{"d_model": 96, "norm_eps": 1e-05, "qk_norm": false, "attn_scale": 0.177, "tie_embeddings": true, "parallel_block": true, "init": "normal", "init_std_o": 0.00323, "lr": 0.00495, "warmup_steps": 200, "doc_mask": true, "steps": 2851}
Each number is 500 + 25 x the weight over the matrix's rms, rounded and kept within 0 to 999. Layers, rows and columns count from 0. Numbers have three digits each.

# q: layer 2 attention query, 96x96, rms 0.0991, rows 0-31, columns 0-95
# k: layer 2 attention key, 96x96, rms 0.0852, rows 0-31, columns 0-95
q0:483503481486495491499517516476520519504516490488496502493458511487480480468458475500533500463476514486490489461497497496525503489475477500509500482515479485499497460461509518516508517540499486541506503456492506480521475516540504466526507515495520501487497543533516496462486508501488457499
k0:479486509532522536489497527484512532531471477487471529531500515470456499497508498495490530494509528511495545479509525496525524491485530488497511493487449503495497505507508459503454516498520509520532479481524483471533469503469523497509476470536529484509508499528486522493527528512464490515
q1:489489482505497506514512506513514509488497506491489522525525491512499499499503510473507498492476504490499523488474519489499502529505505517523488515526516521557498483491482501485496478457491475511489491495487498513477466464510506509510476517511504501522498482499489483509496480484486496490
k1:475484494485480471497511481515489475537531472499504534511506483529456478509528490481507523478494494489510494522490476467486544473522440512532476485528494438481492488516469572527541540494499497467517517507489544515488474484505487480506528494523497530533499485447503480510505458494541509513
q2:481520488502481488498525493519498530533491486487487522501513562488487531506489502500522486477450519471522504530479510492460512462488543519497515527499515519498518520489518493466514430482522488484479476472480488535486511507529500476490481493539498485490504513498510488504489516478501478501
k2:523500508518470488495498479534490495473482447506527556505539492510475511511501494528501493514481497534549462534460502495497501490447471531528472500509495430459510523510493482504504462517509527533526479548480471506475510537462514507482493480555460490484503494444539484492534492510496469532
q3:495539517502495501513500480503512520503468494479506498498531526472504444514472505480529472498484514490547490481497469500514479516514537502531515482506495507508510468483502475507535487500479518469476477493482501541496491509513491506504490492517519527479466513536526476502469532469517515493
k3:529564516517477503483486481488465510474500490507475490492498529527485510514506527511501487508473516498539487524505523470506517482491503484448480508521468485500511489501474478524464471522524480461486470492504501480474545489466503511490489506530476467479466460460500494536501525513512491565
q4:464509503532493483500494532505537494517525459522489490501491512505499478527497485535520523466499542517511494518507472491512523497466515503474493521480486491489517490472497500500472538506519515478493464469500525538493524477490483498504492525505513500491498498494528513509464538517497518482
k4:493507501489538499482487488504514520513491522503510510487515474493497506507509448455508499475494477505470516502496445484488501509480531508510482497504482518515526502511470479493504550490467533508517480499507480502515491518483517510500487486517476495500510488491506471508487485510457508476
q5:524522488487479499475526512508470508470505491464511526523490554516497527520443498495480501510470500494483529547483507507506507487524495464502506490524518502492501511492548478469509536458531498480492483517487475504486462495500525498512542504489493497486498518498498474518529482510478477534
k5:493501471460484506490540523533430496482521481489511469494496488471532511546484501531511542525482497502506500507499551517507500467475491485504486529497488498434520500461457551487508490495528493516449527474493470517495497517504457485492556482449502498518512476512487482455542481520488458489
q6:523505517489496497481498494491490547500490506523492533462499507484489520474537500484492508494504496496490491511508499502515490513518488521477491487495502476548494518503551455504484489532497480508510470541508494485522492493497511484510490486525467494467527528486473505475480478521500496507
k6:525514472513500511508502539490504504527460521499485496509492502524529499551502518529475516568506503478472488513491476502504509497509511509486490515508517499520485521479500479477509479508482461487517500515500513518489485462490522520548490494500492572521501497487479497496515499519514473512
q7:538497522517477464487536534497479503503515520503515545521448546524510517522515477451491494488491527485494509532481490507500512468516474533494508484475500509520493504490569478476523531484496479501513501523512508478497532498494517470512462511497499502499488513492511506453491482517476458524
k7:457513476476472462460520503534474494430543536515502532523505529488480492502514485457540505534510525471511570464520546522505447508511507476473515479488522518493501530496528507510456487486490453485507504484491494468496473498519489497520488434503513496540530503484476522457492542520463460531
q8:472476526490506502539488514500485510468502519495496511489470504494494529484523501501481508491494514496490518492510518487475505482512495472487494506534455531500524524521470502506523507521494496485516514490524538492501517480540463491530558493457512508528508494476493501526483505519503530482
k8:495491503472521472554477515530501502513478493510500476493509470483501483519493473490476495533462505532491482462506516485523512495468528492505467478501516515498504491490482478496483524483498506518509490481465530463501453512504549525489515493455485469496526473520445489529486502485496497473
q9:492511510499513456505501540490504484494496518522485499483511505505499489499495487487519503508514531500507515492500499509497503487502484553504495499474508499502492483489509477486492506504479480522503484492496507517529517525528513528508465504512495506519497483509476516480473497515498515504
k9:477447470488501477507461510492489498517491515453505502498487496508497476477503506507485503496509535505473484519525505497533511510530476488504525478513552501530522518507503499495471485512493511484510499516453500486505496429539547496507453526501517504526528514476498542495529480476539489514
q10:556521517486478510494511490490515524514514476490485545512484479499506497506453490484521480458503477513506465471494481502497467516503497505540525495483475509501499502477516502487503504517471477485478463508473555513464509565521510486504495517457489480514494515475521484526484492479503513476
k10:482523556522514502443541502487507481500501484469516491507501507517503513522556513514507519531522504543518487527491491509502460457494481505531517464541454523512509473480498505511491498515515478517483464520512498518486532519466489517492494490486488500502473478492527521513485503483503521519
q11:539515487496480482510509498482516482472504503513492513508458517480513492504495471481501508462494522519484504516485548521527512503493494528472507503500495523449514503446504527534463501524499489501501508496515489527495496479479499504519532488476481488520514483486530508498531513495483526502
k11:542527528472506499489493520476504540502506487490506535487483499498479498467521506484503510461520517490487491527531510505472510543509474498506546522502475492510497493487532499491531518487524511478500525509513504511499505493504476466557474510502484478487494510503482538484528498505498512467
q12:547531530516509509503524470484498542506506496490475522498468517526505506505513452496504534489521520501485523532525540519493519507448504500488518487533517564489500486479529537516503515515499474473502555522499509516467546509446507505504547503475487439499478515477488524520525536513467537530
k12:495553503555500539481503493520531532434498526511490515543526502538503482479480456488480542494486488528497490503471481474490480506469500481488495520511518529471523542506505458481515511502521485484453512514504505513489429566492499485492526494465457491501510540490516512502536556527530482492
q13:535513500501484487493536495481489484502471487509475502515466539486494528493494468489492542498481508498476485550490546503515497439477489501498502518521507498468494510498516531517514515476514488489513525462486502512473552502455474486519577491450502469505505517479495490527517484487506516505
k13:516510503524507512492492515513547506459482484506461528484498492500515494462499463489519518464505552544481506530497519527499458486499453517490542494497489483501533509490506470469545506493518480504477494477500485563458527506479469502498523517452493465486480544482461507471539513511443492498
q14:521477497493500477510507499478464479486489498473487472501461507539504509495500503481462507518475509482496497491515505493505491477503493493495517505485493538483493529539517496483504500492496499496507515501523501452530497484520505473531533488448479524547504529486507512483503490502483501484
k14:517472505448510506494498496511470513505479511506515500511492512485475468512497496498470483489521509484522512505521490504494500524513490475461515486507519520497522502516543462488500514510523466510491491492522496491514493501515515458492475482492497484495514544490476515433493467500501499508
q15:520511477480509525506525498543512486542494510496513529512522490514505500504456507515528503545489471492502508481496501497508517488512527483548479522476522507508481537554481510470495501508512529502499521474487503502506473503529515519496488513530511520501509547507496468499491480488472502485
k15:500483504519508497478514481498483507529480487441502447505490527483467488505479513502512492515528503500525517509510538522456476509526478530506492505531504519464482486553532550497485479495509495517495480496517484511506501540507457481479535514529528534494514500475572511507474486464499534564
q16:539495523480510524530514466476512541467532497494462537504457513501514520471489458487499528508501517499502480478506526502499477517525478515501518488495514517528478513475536572535495482497478424528527505549492503422477514522468494493547591487426475509508514517494485510509554488515474492465
k16:498471493475496524454522511481525506518493489518495526501490557496511516453513538492532527469533530501487478522509520503506511479538460429493520447499501486516498488496536485522489492487544450517500497520509442507501471481439458507507497515521510495498511516537473493485508507527513537486
q17:474496468515503499485480501506483503513512530488517503491511499482501513501505500507499512464498505497483511493499483506520497514472488527503492513521510482487515522490483490490473519526479525499497476474476492524496501500537503479509521540531491500481522497493537518489505482484501517521
k17:520512480511538499532478493497495498496476524516503499479514459492493503519479459518493536495509507537503462484504482509520491527494521511505515507475502507497478501496466503500483516520496502480503459514492496510489509538484502508497497519466486483515509479535501507508499504482501519465
q18:494505468525509494516511504523531488527495510523474497497519511494491517509501486481533501510475505488512493484510514470490514469495501492507467478498472492500494513506462555523507481482501494493479534486504555534481575543467492484516526473468506514477482505471498490534537515524492537521
k18:545522507559477508457526543514540488501468509512494509508571541527449517478499488510530458482493551549460461532494513495504489530519508496496518525496473495519491505480526434486513493486518514510467479512507494497486503501509526488469483496515478505500492481513553553529494519534499511526
q19:495508493490509512470488529513521487483486495506545471519513526508518478476508479502494502477511490537495481518485491496520518493488498481510491505486508463511490464479532497521485482533487519521493498460479517492501510489524531508505484504525516530493504497536524512482467485536500470521
k19:537518501493515519494523506460524519466480511485484543436497486486505516467504499493526513525507509492486543475522501488497507484525479509513512517461490493526501495501519487476477518490484551488490508530500486497500492501476505522494471501497502483489486518474504559516525516522465546523
q20:473505511543487481521444489501524514526512478513517519514529477475495507476502504514524490489523517515516524546520499498509502551484531507515469497496506484461500490515450495473497517511509560475500502462477473529491519504480487529469464492517518504457505469486517540490466530463500540511
k20:539576534536463514470492489533551534490483513483503524494512461517495533503513480477499474483489470524499494498486477483489506544488519491485476501476456535514503490496473509493461521499484513491473459542487520495504534498498490482563552492520469486463501497473555480533486553510492522488
q21:480502485515489511489495521537484473497509516509528505508501499512489502505509520522477513497488486499508506520496493487518488492495519549499513500493538477497513487504474484495511518530520535520502508476505494496522498487508507510475496517510519506512489503508522515488534510495487519523
k21:501523443469488514539481512485516490502511518528509532532519496507512505506470502478503508447515482503521508490485509480517483533533482533497478505455518526508513527501536511478524530519514478496482511473521516503468511575509496528492486522473501494505518521506466511503512489517501531489
q22:492445476469489519493471483493473512531516525493519458497488467527528530505522513478488508494515506498485502494505531498476538474517486508470496518497503526511514529502467535498480492488495493480509504531492508444480520484513475483520522488495484533501558501480484530520515457501484509499
k22:511484523520517431504504498452453513524492494505503528508481496500467507517486486504516518501498519513472530488533509523509507505509528500503516522440502460459475494501524497498489517458489497482516516494484466484515494491502492489473495496536491531486498486557493499514508501493493505480
q23:503512489500524523522452523489529490485479474552504478464516522466489482510518509519511484460516527502491512514502506520521489502453516500502499499503472471492470471419474494518467533513489511488513475467484474567453526526491488473503523493516509468455511475575461529508490532528551523522
k23:524516497538518517506428510546478515450477502524518496477494497502519546501539488523512530486498486491491475561500475464530521521492512509506509521482508522527508500490489512474505485487475557507475476518521505464472526524497477516470535482495460470487474461513523522516508540487483492491
q24:499491506525459488527524518504496493509504522471431521519455539542522527521504465492494535512463546500496550517505504501514498469482500511475509493515481519475500526505562511493476516495487468513499504515509500499511497483472500511521517517490527492512505501470523511501512483509479475516
k24:518488500489505511502515527515449497474518515545511521524499509500485463513493463496509524482525533491520535523507500511502486516488476478472482509481512500498519527484507486514508561507510479522498487520511508533529463549504517497504490495469508521511499508515472476452497501507459495474
q25:533523502543511502501535474485484533520472476482513528507552529481483476500486489485480516493512492461504507551496527500491493487485500522531532518541495550526488484538509528542505510516507506516510532464492470529459529528523504519491515501464506505494493511550502467519492479515494548510
k25:521556481582487544461513472457570549470495549488454478516505482501468538491513479474491532438522542527504479525485476493474451513524477480451503500492474542498484539510465464510469497518548479484461488519485534487480505527501456493438520496471467424503496568474491473511544544530473523519
q26:510508491505534503491489523449499523503508510491466456504516527536502496493481471459500515471488523500484482528515485521520472506499509486499481499519503496495486480493512490538504499497490514491492507508499500522493498473512532490512517503500499508489490523523505498458514511509508498521
k26:523524482512537531493475518483498532477510506497489515514533491483460487542474462515465511526538529474485518497503466499512461506472493491480513521497478501523507505500471463482497487547493477502504498509540543514501499471499495498496486511449490474500500529537489519507520488478529478519
q27:476488519487532503479463533504535467494464495515518489522541491487461500515504558526493492500507479513512450498505523484479492508513522500515430499517509440499493434570450454469524482523506524497457491424495497511495506476550505534427473541527502518479486506537465504508475484494525514518
k27:559532479522478538463482505513483507506447487469490464487507482530512516538475476536501498540504483502500444488441508521529510535469457519531486482505492518502487486477454483469485512504477500509487474525472503483433536448482510531477533496455474470469479555507486506516491544454489517524
q28:483507497503472485497522512492463511469524495474492524480475533502511482493516490494490505495478493501488528534490473481508462477516500524488502487494519501491537527518551447499495500492487491479493470497504512505499484490516514510502460492503504519535470481470517484471517468447482503501
k28:480500489463491491500528487494505489512509494528484518505497498520493462555512532477474495521483495514533492502501471493490483500537497511523500504500522468504522493504511494476494524513523476486512537488485505515532486480512484478485489516473497495488472469471501515501501483504515525500
q29:445483490470491493497476507500527491514518507537525472486545460480485494488511544502522478500493487492506514508500508480482507509513503510471487514480504481504508480492442474491522490499543538518493499461505487526521503479507493491479472471524507522485506490515494500503514517519529526524
k29:499459509504511502544488503495494478511486472496555508498500465498492522496504514482488514507464457515502520490462497506519551497495522536521489513456514494537493459489501503478510484495499533529529521496502476474486523477541494514519492497566514527474502517529522520509508496497514496502
q30:498484493472508467492483505516498463500475510504494500513525487502511504535467502512487502515516506511503523488492507518493512533512488532529494511504516509500505526488488525465530506485507519501499521513467514482520503532500502519489511499507495508529521480475499515490495474486525487513
k30:483451515462500447504508479499472487521505497488518495493490480452480512463510530502489500488486493477508505491514544476492516469561485485469510454486520467501491486505487540485476485510504513498509503492473485503526543484531499496499475537547535510514501505469487503504493482495511489541
q31:461481509499491462499500481512455453499487541497535486489489492481511507508495523514445505487508534502523518531500503490479545528523476488496501536495485492462498543543479489469489537507522518500517517503485468482519515437516490474511484494505488519517514491457531508486511469515487493526
k31:506477480425499494594506492537510516480544515518545502482516497452510483509483496477502494528466517515528501468488496511494519513537546509527502500467560488478488472520478558476527524457520535502505466468436494474557497540527526519524496536469507528510558521522495479479497492500496493483